{
  "num_hidden_layers": 11,
  "hidden_size": 320,
  "num_attention_heads": 5,
  "num_key_value_heads": 5,
  "head_dim": 64,
  "intermediate_size": 1280,
  "vocab_size": 14737,
  "hidden_act": "tanh_gelu",
  "norm": "layernorm",
  "norm_place": "pre",
  "norm_eps": 1e-05,
  "positions": "learned",
  "qk_norm": false,
  "attn_scale": 0.125,
  "bias": "all",
  "tie_word_embeddings": true,
  "parallel_block": false,
  "init": "normal",
  "init_std_qkv": 0.0236,
  "init_std_o": 0.0236,
  "init_std_up": 0.0236,
  "init_std_down": 0.0236,
  "optimizer": "muon",
  "learning_rate": 0.0104,
  "lr_mult_o": 1.5,
  "beta1": 0.95,
  "lr_head": 0.00921,
  "max_grad_norm": 1.0,
  "warmup_steps": 200,
  "schedule": "wsd",
  "decay_fraction": 1.0,
  "decay_shape": "linear",
  "final_lr_fraction": 0.0,
  "batch_tokens": 65536,
  "max_seq_len": 1024,
  "doc_mask": false,
  "train_tokens": 592400000,
  "max_steps": 9040,
  "dataset": "wikipedia_en"
}
Each number is 500 + 40 x the weight over its row's rms, rounded and kept within 0 to 999. Layers, rows and columns count from 0. Numbers have three digits each. The size before them is the row's rms in percent of the matrix's.

# down: layer 6 MLP down (transposed), 1280x320, rms 0.0854, rows 115-196, columns 0-79
# up: layer 6 MLP up, 1280x320, rms 0.163, rows 116-196, columns 0-79
down115 097:579521498541561560560528448433572533466457497526515507440398472490532495529554551530494545584423503435489412450470471464522508527492467533526438503474479509562542434558452529491539502535501469515508457502514504501478526503538515510491540462
up116 103:532480514577525489424499419540481571446486494517570487479498455477481508514466586507573530484492467442485493502479458463468417493475549455415474546486475431442553494549446558484487493510453503520483522438462486460459477440546446482511503458
down116 102:532550503420512477463544482480559546469498468473595482481498484458518493517442476463442476506460495507502517503507572500472489462492552499607509549495522447554510448456395491495477538540481562452491549572499498447454509405474467513505498462
up117 098:477472516493485505470496618478481501452456591437478470519531473488538529478481481563496548528484505521497446516544525512488519449534477431482493573490424521460507457582482498495544546496552554543465492498466415530426482485529528529505572534
down117 092:555484544464447545499488484460517512521572483488507472564509521528531489515477537514395505526492560586570565495507551479486497501453476404437476488463551489513452420506512558503493496444502534504435465508517581530614545540528486540500437467
up118 110:475521411502481397530548576505522501479538459517522521503526559474543495561488459514509575523547531515469533491515557507535427451510419526477489471508517521468458560543531499449497485558502507501480541531472494555504465500490553472486422463
down118 110:459562422504478425535493428551504477532425456488595474409550470521442502473471509445486503518462467560461541540494547421537527556482497513573509471517476541474453493504511492475518513442511583490505530514434513544498501426518521537471471537
up119 095:458447500571498550541523478579491487436542460489542489492510436435471525517507507527513567514465509454536566510535557468548553498497508510433483584552532519539494500534520490511479454408452576580479560495509485500459505542522571427481530565
down119 091:471461468493581543490461536518517519560508567482486493451436485467513526544440594494475515569431496474476548461583411517461503556557462501486520506527557497484532581509551509516517481448466519565489486465403528489531506465544484461534492580
up120 099:532527590561508426572446611510495531460492581488501564533494443513454512519492481529553492441486522446450516442493460462511527588539441551500486539530448608499538527452549513450496473435484447477472468446507509537480423488481518518453520515
down120 095:557492527508454536507498483518458525484501512528528566414474594525428580440480524530486624433493535466544567497436495458532522494476641527569464543506486478446481597484525542516541471507553419491533523506541515515471438539519513503449488532
up121 097:412426516549481461513484522451512539493533501507485543479452515559494425439481429439524481531440524541501478477597503462521529546464461520483537591508465511491562515507515533540466452509416444501454422545461508527433573492494475464497509508
down121 099:464617478480509506508443484546473551452471466487509505521502549467511569491523437495429521470539438506485481493516481498581573490543541529526531515609500454504486554476467417455504479474506474566510520451474507526533508507544508497465438502
up122 103:388586494517494517470531515405533530555475597473437514516512505560476510506477489479466548511553522490458504549498541499458516440530483525491516526457590499528456550445527439476451512509515533524487527492466525490458428526486514492526510500
down122 097:529569456439516542481581580556402494541505481483513519489475522470472459419481463451493516430508535486589461464458469530504483504501535565567509527519414572508510471392504493506538488508466491522445495572550521520513455577497513476465493465
up123 106:509500558513440482512483527535513512466530501466580450494495503456544523491448500501503570450473498615479547490465466475510484446456512521529460475493562552499539480497536442575489446563449511484509507512523443434507473530531497423534471512
down123 100:479577515482506481444502546496462464477479503505476526449523510476471444482533566469490516563458524486442491518480489481482449550560518541474451499546474564558536502472456541506487500571514501542497463541497470443483543477536440525516461489
up124 103:536481502536515510629508466537541465514530500575552504433535466613512507576484504502537531497425560485481500443470428505479509462458542418523488559544481466484475453556495504525499481524520514515511506527491464570463501490493475530460513543
down124 100:520477417519514515495553541514529514497579505482475485546431447512514556547469524552500482560521426580446468520476496512496498464456605486514438529389504473476512491506459562590500541534507526413501520536538535515518517575500440524456496483
up125 105:518476459453520572521456581501502512474511525483548455430536501511544430461521503471534552467549517537501601408480552490518461516437481514492484574509470515516519444420513575463565530499577519480487516486461585497468443533498431542522506463
down125 107:439433524558559517515542532515556507515530455503517505511488513478579522553564480459524533522527514502479551459544506530485577477444407510452441492567428445509530450499507575445552526544533541485482492517426550498506457509508431434471497518
up126 099:514452491505445544502484453541518515394570478481472562571451515516560515483483501495485444509482530480444513454512520439542467509489514491501555472502539517524418570474550476481519606523437474542526524445490455493521556468515487503492492361
down126 098:472523474462458478570497501450516539563448522560550486491455527553494482525459499473468546428568488516568448465465477520505514565473465518607489482532521495476466543522558551493443467515482537438500473475508474535560448441485490476542529549
up127 091:522466575582530542529595471562511486527454528458459519569496416426451457454444552497465461490531480499505555495535490520485563412540544516554489486485546506529525482416507524506525500525514497473466497450467510564438515520574464512459495500
down127 092:533536477461463446473433569504471459420494476516543444492574465553493539511501490552512534461518516476558456474422504473407447521476511413515532515485470449475504469478458534459464518472472551511542474474434441425541453513455485489557551453
up128 104:546514468461561545544534496535544533548541519480475475514428548486514471467576443497516475545514450545524485512461430440492471513479504513520510512470529500475437555578455516433507498549417530549487576497544522508532554483515490480451528472
down128 113:535544556492543471491475480558504456501453535491476465475494513513510485484537472457565495469427493458529489415480496453508469471475406512422540474595524536512516466488504476495512519590483500537513474447559498464524526515462494507423552460
up129 102:468543478549521454450481504449392534477551542478519452556489539482451531455528578576475519556478501516499561449517489418468494460402451475492531534524551475503623518472470479509471443439528488440537497553452478502470456549483544502498501493
down129 096:510555498519520504595479488490498447476551549566538436538513523493519489486553505477481484511545587540523484511529512490539521468534442456538599477546507547381515508446477517496543512553547477493475461534453550492494510516398390418514522513
up130 095:502493498427584555512504563491510451444491502462513451505458483469518419449562482518526502443475543519497529496488486551530426453518480530492535520473582556466570473539492611522503521539528531464468572485490483496430500525466485523513478492
down130 093:502458489470550462494514495462492540562540531477465483475503511519424462478527515411472507538469534530464512546522444429574539570513480483610462518476522470493539608540477524547531529519512535484487520521488530559510492511459526527513543475
up131 081:475478493496506486483480533430460441500475486594503436522516522462495546492501556551550452527524526470561444556516473457430530540547572450513545517441508500534446547429472572521485509529568469558491462465470466537489482494519520463605585534
down131 086:518483485501484547423480484547491563491533531451467483523524502527526529506430516470446506497485479467571495507493540478488396574505504436480447465503598485543469499491519531508506468473534520465590457468496430502505401602541516455524559503
up132 086:519558507420477467478559470512499452619529507508494479489431441509527511495533589505461560527572508512530578422415406490448478508517465471494505531458448501541516444411462543523525465506403534543542497403536565459505425503407494516445465424
down132 086:505429525503479426516430475496533454520498495515555511518513529460532534460518521553505589466470495489446517485450469500537574490467471530494501493487485429416494453502497469560476461461538439522528508524467561467424495494571546549533468539
up133 101:468509438487508503584473558476539494497554522509506557520461480519493459449512556518526449493525536486496500558448581512492502487532507421522485472579481442540465468478565434498482488415486522535506517465499512492549518459499512452519490590
down133 100:508434490555504515528513517526472496572473465504493465471493575495493467506504508495464461483500522457498508555530481501536444483490427484480500520523508490500425525560573567505558487535513499519455535521536548545491546503575509446495559476
up134 102:430544546478542527477463527513483561494508482471503550526518489542477522513468473525543497458521481514496513440510511495588525494519475405431490442524555453452460548507513427445563508466559482565478473446442501524527497484519446488513509635
down134 100:386502463423510520552525486495501551566476535539498580507416484479523419524504463487503528506500564465541453455507567561471503542521467567534520529509468528496406500555554456506526456433442554508469499491521492575536514537447468460498499476
up135 109:453455540495505530552502511465497433518531466417498502512501525487450515551628420473452547450521455531504513471529495502451500450505418551551480538511454514497512567515541515462571493497490484495463526622464477499484522429513523485458509442
down135 109:484503504455518500493449521534435479458505466530569488465512522465479469453500522499487547489473537497506527530470534450483528537506484457538537467533465466480457529389567541447480518461410483511478539525394520480402472438511555536462503549
up136 102:558490564518535451451533470513479473556536462477549536524467530400522474504492505460577558535518532575480502489463528512511471562522508477434530406500468517493531505559487538491469543541438549482523590497506550498432457470518447457514517500
down136 098:458466500497495530499517457594573517464475569448531506434475474529506510506530520533524514528500541504589452526537473489502522518438533510491510487484461529447457488502486512548520534510514570493420510472535516521499489451402444496511460544
up137 107:465476546512563502444541453491531423409544490501513447551502496510407499582535432508563512487561611462549532495514447485519468506522559544492535525517486514486544473534508549514587533533488498505486450466518459489508533582525432519459442433
down137 106:468517541487548457532460462538509478544492518538475477559491480520511520539516482429464419468451496487455495510486484504608514489436491515470531443492541395492497528517466549468451518526514475447482478502487503527569444497486443528536475486
up138 106:563521512562503510428457559458497458480455511528507543539518485473507510510490506531531467546527572566448521459457524416500488495521538564540516544539499495493560401546512493462512498458457514504523482455503460463546564474513569492467427407
down138 103:548530573449457511465462510532598477419474482512475468547579470462488484499491436481469531542484478531457431590509473506587474480512497498527487512513568464458440439524466487452456461518470477466531443441453550444586532510493557529466529461
up139 092:510511591481498485526459526480553463492470531472531637471590455425504541503477547518494529510502494525493542537538488500544502583447469468481492535494473539463523533485518515512496430378523580491544513460540452434491466450529508438508511574
down139 095:524506490529476522524480503451445527465510548536513506466471501564521468457546512575479488446516511460481402535476546447485480442502543437490494513496510549498499509472537479515488520497532510523507428424539528548625546460461553545511504504
up140 106:446571465480436473457555479472487448426477550548520445502536494548483473484467472480553553495420501520535587509507600565593527537459608506479472494525507497513493458442474427511469495559473463520466531520592411431460542477483560489471560501
down140 103:525507499485430510420486525472469595544522569509387443490521506497494543489489478438449572525380510531419526523515447502480479489532469506480485489499536492437497552507446497496482450545494466435458507470492534499494493527541505466531522559
up141 106:539491545528487515542477475442445501417461459477504470516493608527535534511536421540551539480450510473495491466562495496502484467460479516441462504510551588485527544523465430516515525519485507525470490559515467455498427498489543538579498450
down141 098:520448455544559537513547521504535495504456469532515532446492525473402457473497547474535549495522461493553557553528611472494535511490453500511547580422495428568483397526507537537513554508515481461479455497529525525492515482505508471507453485
up142 102:526527518528478446578476485471522457502494529515479515493442514477479513549549538421503514554521497504524523499457540570476532565471527459557450540488497467556468536481462491496556584494486495493510481522540542507441533413500503583502505484
down142 105:597476504532536435502410461505548599489504464529435472564513521522490459434531496434529447589489535505514521459535476489456447472532510480497448516497454536525509563515458518553519478550531540472480450443441523536456571497531479501508466489
up143 098:506473511492455500521544536523456511546533503494529456489478533499378566561504451510421467562459473454485458509479543413559495512522505505515563589467525595477429472514478446415465533543532466494515530487402523539578488471537506506491500530
down143 100:467488444487513545498457517516495587567446540485525471510546504507487552435415596475401552522505459475477474503478475522445483510445544505459538472562484472457562550562557526532485406475510450511566508544494510507534574472509545529515516492
up144 095:477458568471450512471520486496424544488508543476534481536465490474493520506531497538563503551470548501499523535546536557515498497473478524426459463476538511448434527475486550527543517453472451456452497513493524414536509440521527489473576505
down144 098:476581438587532494518563492468541504485414512510416518463506506440523472533452475489524491479506452461497528452451483511548515475494530461458496578486504493479491509455497458514522546479471527574539479477455537472530436468621483477476504476
up145 091:575477509478605529536446509461499472532567477585565509542507475561469446523550490581563477501546483533561450539504526550479437506497558559476510460518536519554470499461491450429518503526477507459468487515534506498476586523479526412461530524
down145 092:540462545441499572524492454477482530484504455495479484515512539434478471503509579530462467524482492504449466439472521458541500463458559443471474525532523564541533549471507558521418491492489530512501516485492508414539487558483514473470485388
up146 108:463452547534534476540466507520518436482558509506527469487562552490563490457495502444527420564462524508455526488510530517511578559450520428501490581534461474478516557437456475497480513514428478538477496510422470526461461538510521532515511496
down146 104:505429449507517526436545533547544542547462498431467530487536535484616482466526511517557434455527471478500460526562575514440479452437501561474538542468465471536498544531473444564458511547409514475552455486457416496556538495483466520417480458
up147 097:558613466542460464519515468494469487498475422522492494477500528491519479519430506521555556479474560557481523571532419469462509379507422503498512507542562521454493540488580442463491488495521515497460535452558366525438495503500521507524485446
down147 100:561413431535488514493482505510499466453492459486464488478440516480556481526474533515527469509544518437506487507501506517536563481520477526541497528511520474510444567490485528539429460486450502471540543468515459530536437514516528421512511501
up148 096:542509482527543563504530454427475459482496510529481474538485464479565520552490526467492521441470449538526475559513474462528483440432491482524556525502511511540533490529482462466501443462523501490481569476489534519492506475500484540531440472
down148 093:534491449509509521502443473533463536401535500496570498467497555428570491494537411436525451486472491542505425520490532554503532415508509466483561478520510508550548513524511567511469478497519570461535517516493594451518585466509456521529498463
up149 090:580485479523490518559413525565471525499475550522538479392529618464579603472515509523538584415525501498486516471437540543518394495470475541554533461534545408534491485540469514491487498496545554517456559546535491433446511513515500540502475446
down149 091:535456428493441489472493452500502493543451504466488512548571576527406544474503572468494498528532520508497548532449526565521510424526532525543511561505541555543505476467466517506456488427462494518496495483555496509431486485525447555506465487
up150 091:540565475500557487505519523550534476501573499562489532554539476470384562480411473544480527480513460494509418522521522539441540447466475544524549523518529433499533413467484464547548560526450542458460483536430486513465494519493486524488454523
down150 092:484487431494467516419426483546503542523459512492557493471486486497573460555562488466536520461499478545558505511442430426453467518573544477511416482450469525480534523468430546515455554481548471532524513522560561527527556564361592509459567490
up151 093:505456489477470520473520443489538467481526539536464563515417495474510458549502549464553525519441463503546529511524500393540462457497518497447442558574493465613479426447474493567579561434425500558492505577414452477500447449492511539551532444
down151 096:469535529531529471532549474542542512502473433488498485469497573454468459535540554558556528502516535506433478507531455474486518542466515472523514447532559461530500495504477456455464470505508504500464458440480483550538500452504447514465527538
up152 103:506532495533506525497466537489492516561555472526558528493444519522521433454493462441487528515503456546548497457492488512478516433536558529543548544541421487514475488503473496492554459585484566516437488427530465405466476537543519458503477522
down152 103:500522605518479561508557527456472541512485509485525592475509532574585477474575496449537505488501489508523457527500497509443466518446586472552525420502522570430549559502458481459525471491481457488527526430531471473538499499453551552446480452
up153 104:542478524459543451459485505447504477464459546493583506496502518520514558518503543490499510484500514518506581478549504447505570492512573510525557450504558495507514547484477420489488549468539444487495536513565441448542520496517534586429500421
down153 107:572499531417517455491495535487489518484434488507551456513510483440509473562493515525555402471412521479461502419511496521540506543462536457464520451541452474511503437465441466570499478566505452531485469536491522450529530508522534424472532466
up154 098:456457510413471489521467536477491522426453549477486558485419433537488466455441588479445536468501507538464504584505534481496515519433524560519500512505481490498585524540536511488488462474495410479482491554503473502468535490526496489542502480
down154 081:603541530486555491548502497445443500533441484487458398565534544521562454603585378528571527528438526449507559499541515548480547474585495472549486483469556559414504569527512468409480496512504511524478483512522466526470507443611516510511524523
up155 095:478420554473513490500471497471525554511517507503513518548516480551557547465490454462514483472473558485526434477447464412440511524480425420516493460513533495521559465510478429484520433446454489537533523467504486518482448487483530501486495481
down155 101:443465464444518517456395538410515541469428532509469472510492499475491464456505537570457491470553524508451552552579515518550475498515523518534453462511460454485442423491495466560553553572479509505500567506450481559476512491474542481530475568
up156 107:506489585492437520510499474542500502485431431501505508463434480515523539494545499538580553458478495499500485446463507497551453506591525474406528524523543512501499470490541561581511463390502494424500537522469502499544476467515504500542448555
down156 116:497448499496477471498561477522527496466464489518531561432547458427467456524491566509522468521481494514530489519525476520563493533547477537519538559409444507557447483450518552574447522519475482423521527498492499504516450523459504451503426428
up157 099:540539446519574495483536475508458496403451462436520501540430421559534561449555495521519510515511462438420502516449454479472476441473500570433499468473453496532507446452540542497540563426466555505519546459488446512551479478492469528490512540
down157 099:498474457518550494469519444437541453549477490544473424556472481477471482474527542484479472474511528452441483547530552485485500516484513513456471480487464494545522504443502477500527493414487585388499515515451533498565487435432465525557471452
up158 086:512532499465560525492542417535438450497476507579517560536449515536505549534494550547475480481439469431472561448526503494508537483509549496445505427552487441405511472543481453527538533479538398523495516493537501455474494493483443435485523573
down158 093:502545566579465497527449544560527475542499472478481462483462509455504464420456411488471495496563523549473437548518555539482493565467429485499506512474476568455505595464545586440450481520497538502486532578462506496553531463512530496483548551
up159 097:539487507526423483482526522501461517527396541489522499522539422505547522548491491452526502531472419554566543547469525487489480539457452477454476441482454536502602472508491439527528518590540484474486523438468512488549562458451492539527480476
down159 104:434495569470517491475535525521509492445550499475409436446543447466527533497503604535485496555425468546476484528539521594489557428518501464462471483499515507482481572541535472487486471497498486526551494492501508526449437486452482472514535434
up160 099:546445483426515541515465547481525431504489447489535488514475440522494618436520485537528523567506547560523557468510523474479492446456524478484537512487466559506571462479549473530500490481479505456489485562501508477529547550476452525490529409
down160 104:485490526476431478442521492544522534481499559474494487483456595456487529546515448521502526461497505548479421519501547536502504530600551489527532505566480438528447502521493562465511454525455456531559487474487445417519516498475489457588441487
up161 105:496530545518463585514465515521509496479525561494515549548529510541533597525468518509496409512518534475434509474461409475477467495488477394544510469471424493404549505474492543473513521437596527488515516460430509454470521560551515508580486534
down161 100:523386506456443539543540486519513473564479486498513469530508490573489454560509470494514522501480458526561501504572511491554499462544538537501484507550524552574560511496488468488531501537464453488408489542502528519506565482503484490450568457
up162 102:508542522587492535510466501524457489519532495431532477531479533458491497499544491484448514495513447553511518457532483455524533569437482584518485563489525553599586389514558520520517492432481464532476477455515434470479521441535507433468448465
down162 104:525513478466528500483447501482521482518451547514507461481527536521416453576501524530481571602467533538449483492509539484426483470472515473485522500589527472519427540477597477522467535506515547481509550444542511449450510446465506462475534537
up163 096:491501489544533517519504551477536461447459502501438489540439473432528511541453618533485520530443579488534453517547463462480529503473508529482511588503515486478388499464529530502467457404436416423478478536479401508463466511518474557529465513
down163 095:517463532477505466474509476581469488432574521491512478513532507526486427491508526527560514503549464529440506464446581521472506532526555526481479531455546485560528526552501521464463535497536513530476603460502460502491424550465511495442537402
up164 107:502560363495428536463546433459543527510519467498526470509469502486498523494532525515494488618501412558449444464489489426483488465440541523466465445511554512547506557460530495521498559470478514469457480504551499461536484471541447569439530492
down164 101:511473538514492424515503492523463488462467523525477514417480477519487502577463530513503493435480575537495471572483461554545517445489444470496530564495544505542482496499526464537444479501510517474504475483516450487520579508516428477468530443
up165 099:493505560524570503509508461512508479488495530474488480561436536504536512425452468527531479454553379484491527511555499489472471569521465594404480519458532484558465489495460448457561512466415485508443493479528529550474521534513522468526422482
down165 095:537527520516533503530518477547529553470507482465446582533521492479481484475529488507459419586488495470519420508487484483498497542521497487526605478525488514455463553473450552458441477452518448496522494512501510501520566477498439572476497549
up166 105:490436510499485504524561564468533495536522495517502485470554453544470483556526527519490491540462489593527508446486414435454470564518582466579487494444607455521522433504473489515535492514527502493536433513488466491537435523545454451504490497
down166 100:484490486548591458471452600493533517471519522470546441469451498463523530535481445495467520524517501503527420483545519470557488490502527478492509485486494546540537421512384546565496489523443461558487504487543495491505473492504473511566479549
up167 100:458524488573534554459500445481405481504543532471486545501465510547571497494466489448545477588491519431435531487502453517514560530529490557517530509451454431534470500490521579462476481432562469466430543502475472481468517555456475471492457466
down167 098:438530537508524476506465466530447490511494454513535516541493479542460533537476451570542490513402466526451422556535469459464493555487448487569552481514415503607555538454497469481576461433484537498524499511475506518480511550481502580559465420
up168 093:535463440484436560525491458489499478451554499511518495461464473471563532480487561518485457521504466476509479538570451509508462562527458464480537478517518561568539541458492488612511398469474532481410470521499497521470536500529536579558462493
down168 090:481520512466538519566477551531600458547568465519482533469496502494461563437461500586482511411477555479416529528502457517487472502436462524507495512408451512507511484540541516476416446488542428476412514517439511460565447465483474518542510457
up169 098:502429484470494528546447481499396465473469474503496521521466464549501516476504502515513495481428511495520483513587470532492510522528525484493466541542542533493461539609550551515460504561388499519530495473457459510525469576531526478509525545
down169 089:560531482480491540485542509444467416499542569543489467521444438596498476529477549445521518510514506496517503542486510511507492509468493473529435560534499479501505458536448513566495536478499465490528521438490540538473506515501459541502497446
up170 097:517488586562474508535523464472467514496471488490524438514527513484530433529526552485391510552495494571475432439475532492434480492514546462463469574446501536521430557492458469512550428507555530525519617534448537532497500520542534476484470524
down170 097:451458503468538478491491427562523505525492545501495547547475490507488446554543539450480567427531446505524489564456545507404519549464470467491513467463529497429523546551507539527513479408456461495565482514453422480471509437504507522476574464
up171 102:496533493532492486495522459512487477523512492464546532561505510473551461502590567508579518525462514484484530487497446475476460606467535563486455494565423575463492453471516537487474506552501485533489462476478552498467545525503514473483366443
down171 096:536542430533562481486521461492470499507516496449530546432548531463588548471498510495482477507446555481509530495532532502527471508488484580553492485507505522530478522485459509526484572531473540467479478574538467515476476495537528549484449498
up172 101:525524596517517508557505479472531456501414512474603494501480497516554536526547531449552488486489477510497492427496445484464507446511443517517448505483550476545520490520536468451479500448551525499473518480536494553487465462542508537395478410
down172 102:526489495519512492498531547552559459505487512540543435511553534484531528444497504472480574442490487498467558539472600532514506503473490459458491523501502474484431517501582532535528549553520474463488560510588513524484511492503429425604484461
up173 091:541439565486466472513461485546488487469500441495529544454440434531495568577526580517434523465483466439489477469513467495511475506519562500522504468539557573479520548449541524461507486503527480562521516515561550599508488517433468563467482468
down173 093:515496507496540501516477453540552490459482541523517440538505550554537502510414514404562564447525502478460478462474540494545513507568530515468477402459514556510523522607481456549478529489489503485530553492590420504559551456476538460419437555
up174 107:567557480536473514394540442420425506554474487427510459425537576559538484567505513477529541463418575457498423525461574483508491569484560542559474550524543525471506457506489528516454459520462514540538500471515517603496482575578553523520532512
down174 102:497537453553487577514494549436456469519501518434555495487522589478542424544514489534510579488457546439529515480485529476543454536432482490496494461585540559420505448519549507489498490507497530453505468520530512590527477491539518511484508482
up175 093:446482489534451508517489479561520547470483571510435513493535599488413568478495474522530530432549496542468495496529479565481522542530476515459509455516443476577531504532491490506542505532453481498431501490472514533442427488443544482476542538
down175 098:558527497514483493454530589509529528519494517582486549537519456456457523468506497462546515499492528473466543576441479525567515513482406518471467455459525504547526517483463482532487514467621466513549505410488495521541537491525512470492500466
up176 109:511502444454436483484560497553481491561527509502499555478491549448448472471534473433519537516491438502452541560480427476541560607445538536470539518472563592463539540507514484478555581435531544498563458477508406532549446576484453469465542453
down176 118:446495545490567482502513521397567542485569506494500430493476451540547517536460541526484487498480543480472494447546477537482504456500441493480450521565489491472460502548521552522483445547601486453487453517459560521462485455552536512560466500
up177 093:455559551500447523547452499460482421498488475498482557494497450523488580515501536542482542545538541494381563538504501491486551529478505525525525469495480510420537554439544513542521476530589437421434525462479443494495566536530466534541457489
down177 093:511462495507505569454511542545489487596454495488436399531568533505526461497565523471546468572505395508508520443590625482559467521567558432440480515507402503552540531485473465527484498450427456488481460494475565504485464476505494409491569501
up178 103:515525486550502480542482467537491517519490532513447505512462462524453467455552495488474495526539552436471522463502441488529514479460501535555529540493542535583517592520520476553501487520420524463431534445536424502521540462565456575573490510
down178 104:524529551467532491521546491546517410553472449490442473507484557569557491523524516529530597487472402486491512437491501485499416492455513541507500542593536515523460472514469378507479533603493480492561517468508472496461514447497518528511497478
up179 100:520540509492499473484489462574475422543479497433468477519544497495506481498469510522581552588475502523488477471478532439518471497484487461520466519513565504448501454448583456463499480499588505506517514451487479549501494465591492454501471492
down179 091:545517470497502523483521512448534547456500522490506491492528496533518450531436461456521560454489531530505492414501591483509530496440574490454529476487524599544433469528533489508490485406443501539538483488488443460489481552475455585430532444
up180 112:518559507519501478525527457457509527493478562513497547531519512512541555539515468574549500512558502495520479473450499562519551508463501533488476528523515503528466548595419487462543418432499499485557496455515530396539509507469440512522515469
down180 125:535522498477482429519546369498448490468522557456470541416496452467505541504485539507529486502534501401514530465447575510514497546450515542445462458500509472461426409444517518470496485483486407511491527507440525549493507473525483516534514571
up181 104:478505571473493459505494490494499507451454525461480464504456431452531496471491472486468479525517501543520549457455580451488468544486586470485471482470558533509517470550497541388469470462481519503497455541513493594547477531536562498549460517
down181 100:528526544437509447543536544454509468470505529427569510445451426537526540511497541488523473462496456439527484540531563487529523500486458563496466454453526522499452465541474471400540542477505481511421455585481551514576510521514539567544465522
up182 102:536507492510585439442406516484549545474479475524581426531529554475515546518521567485507501534456485553452577531540508473485502429563532494495525537403496467511567476447515487494424463474562438535438523488447497499474522458569525530531521478
down182 095:452482526546501500471496447519488513526510440551533491469467489519461469462490584608461486489535539388580485523473486520460523457598509476507452517533454456537505509522489603540398453429476520433529516517495502479506495500501506472505549557
up183 091:500557453464540545491544560475497469488544446519477497496450431455463509510480459539521514533537521568432427470472423463425517508448505460460440518485530563511506447484440529510478529548547535512555536577520549468529564508526487470449470495
down183 092:553471515505538432514489467511448495472507478472506504508480576479449522501456507486473591508455453437517534494552580551567476532486601562484480440526519478482464520441496502405576461515546476594487489471526498515473510472480489525591494529
up184 098:535545527482512509514471486566501480485581460515524466487466475447500581558473517484483476570527501577511487562493567504466517461453523409461455467554484507487527531515486504488513470542489557485535512507467470528482489467526541498570492513
down184 092:508488480478530462500545449547486557466480539507548584509520508547622550484435522469460538500471450474551530508514420459519549527485479491537506501533598413493521480504501481453439475497518470521568523512496439501508535475501468469513533449
up185 104:536569559565560556533515513412482480458495541476607449558477478525493494486447509484482556498489556487593522466516502435515515578562522444519417569526485430497538533417463501452460453460483518489544552449468542498489452564531490481470545472
down185 102:456492499475545534529489463492466568485486480538486410543471506527496503543515550479477517405503439566518534515528515536459530447534458554515525517443465528515477507488498551424448525536492521468497518481505458492531480437497498446515457493
up186 100:517492492484452597469454553533554443426513494595502575515502475549484552563512518469536480461534478473551505433489418439489466467519502530466533525490475504493495486441467461509487505390500478432457489525543482497523501508542518553556476486
down186 101:481465487438451509546451469528519551479503449449535469577576521543531497516521446493464446536507537520491434474483495515467471460559539468515542458450493470474463514504478550516567522465563474454507472549477539517504490564512534470552542461
up187 093:493454436452471522548501508519505508462555447526444502547514515514534541524531466480504568531465442494464485476482572494496488382475523508512498478469538462498542546548503482523546546511500512485475506534527406437460469517485480509507508502
down187 092:462469487532506491545383512474482457463507569576446500547480496480572501465545494432449499489505513527533506500450468488507518525499547493491483506495476550505579481439503538504487497431497501504548507556465416495514531577489523563557468554
up188 089:556430573529423470497444498484557460509498471542485479564528536560526503505555523536533488446513479550462488555550538504452460413483486520531509560570426535494520553482501547482489518446438594480527485556477490491418494488528467590516529460
down188 106:527426465529569472627474469489468520554474573518496538433464482494497518511451497515406493486484541502482539460481517551470558501487537506534512450525573448443482461498515470502557475483525450475410477528499566492551537464480498492537439571
up189 096:546552542476481547483477482481510528474464439488555514472545495503499463466462436414513548534547469469506501505460498535475442449590514479556534432395390433541462596518500537482509541496528524426505509492575500433480512528491447545470472516
down189 089:508441433562544525545549505531544481520557595502526485463392507451514505462423535490519506523471490450456525478532454508492513536507462471454509572571469458480526426551473450456463574439444478565507493526559567575479500497528555526459556423
up190 104:498509529555492531597499426545491474516506469573563475477510531496565504505509501557553564499528532545486537501513462524522535563447484432522476557458545601486485492490492551521575534503496504516478528435561517534503536392513494495482553531
down190 102:457503533525510433463505575476498528508497450564461525484550504488510490489527532549520494565454476554504513492526566467603458441467506528544466486516512532470494547540511449550482443558499483482569515456518559485590497576542406483536416445
up191 099:459519436489499517571494499566504546420429514467476480433534508511428513515473525475499500470581543510528478490471473581486573471480519471525471541529581534585553509515451512554588527479491523501560505546514523425574558486468520509508512473
down191 104:497504460524531519484578381398473559498433476469493479479527509509439439484500552485546520484502469457520495522489490478557492545398538518430532585549517483442484464454504533497507496483482426580549532543463517502611496487474527483495460492
up192 090:511525461469534554451508480565546572462460544547431499570585528488447574467489503476558486529484503530518407536503521521455523460508519506452526487528459484507545561545428471542462481454451541471402462533459510526400500605588495486461523476
down192 109:485475550559534541548466486462438483575603519465520495453455446551514463553600501573458534469466525441489540434490473482512483480507494493525507489479573534485514485425550442408508518489483463484579541485560482466499536402468526456538410505
up193 098:488516495465485443543477558529458514490569515455525537528490411535520572454504603514500544490523504492559550501467438561487531591538484475440487506563479465497559501551464537458520528555493522532471540495435514427462542477528534466432482448
down193 099:547452457446472537506561607548517542494485469563508517490405473531420583480539495507445557507461435557501470437514575574514445481539525477434562440543453477457451486480462527540503463582532470497504457441400461526491456501562540441598487559
up194 105:491507515533474489505548473400471443523489488492478512514442497541573545475511469553529473529540452455506474431485467442533496440509506478547429495467492452558520516504450507493520506531457560507514532481537463539518475513427485510543485429
down194 098:610532482484485511514506476529550564485498454512471574501591500478525471524546437530492483446529530508574531436483534516518497486553519458463467477465466428522428498532427493444490584492542495477445518527499506566503496488498498482477483504
up195 094:459496474485516538487492532487499486468445512555547484540474456607488462544597590432543506565524504478533537522482464557422490475515492480470475526484460563504405476541515564502528488490499557434535523428560500491443454459564473512515488442
down195 095:474529527499521508564500522560476585509521509483475454417512495521545495554502513458551441509500500596454481530537460547561535568533515453558513476448551527491490536530535449485424467576499507561514530521526516525539492508507441485510478501
up196 090:507502463592502535514565492488479421425532468476502509561494480413495536454501503505548480534489417538480444537528448460475571558459424515491509501477499523509457525514521444517468543472536502488525545484476467461524537452510564542472494511
down196 093:503484541476495511515465474505462419557484498504487503479518555536522432459571578539489481450454500476513427529466538571497455481440447488496495512543475540473521493543455532474548485471522505531508552537527521493516561487471489510485387503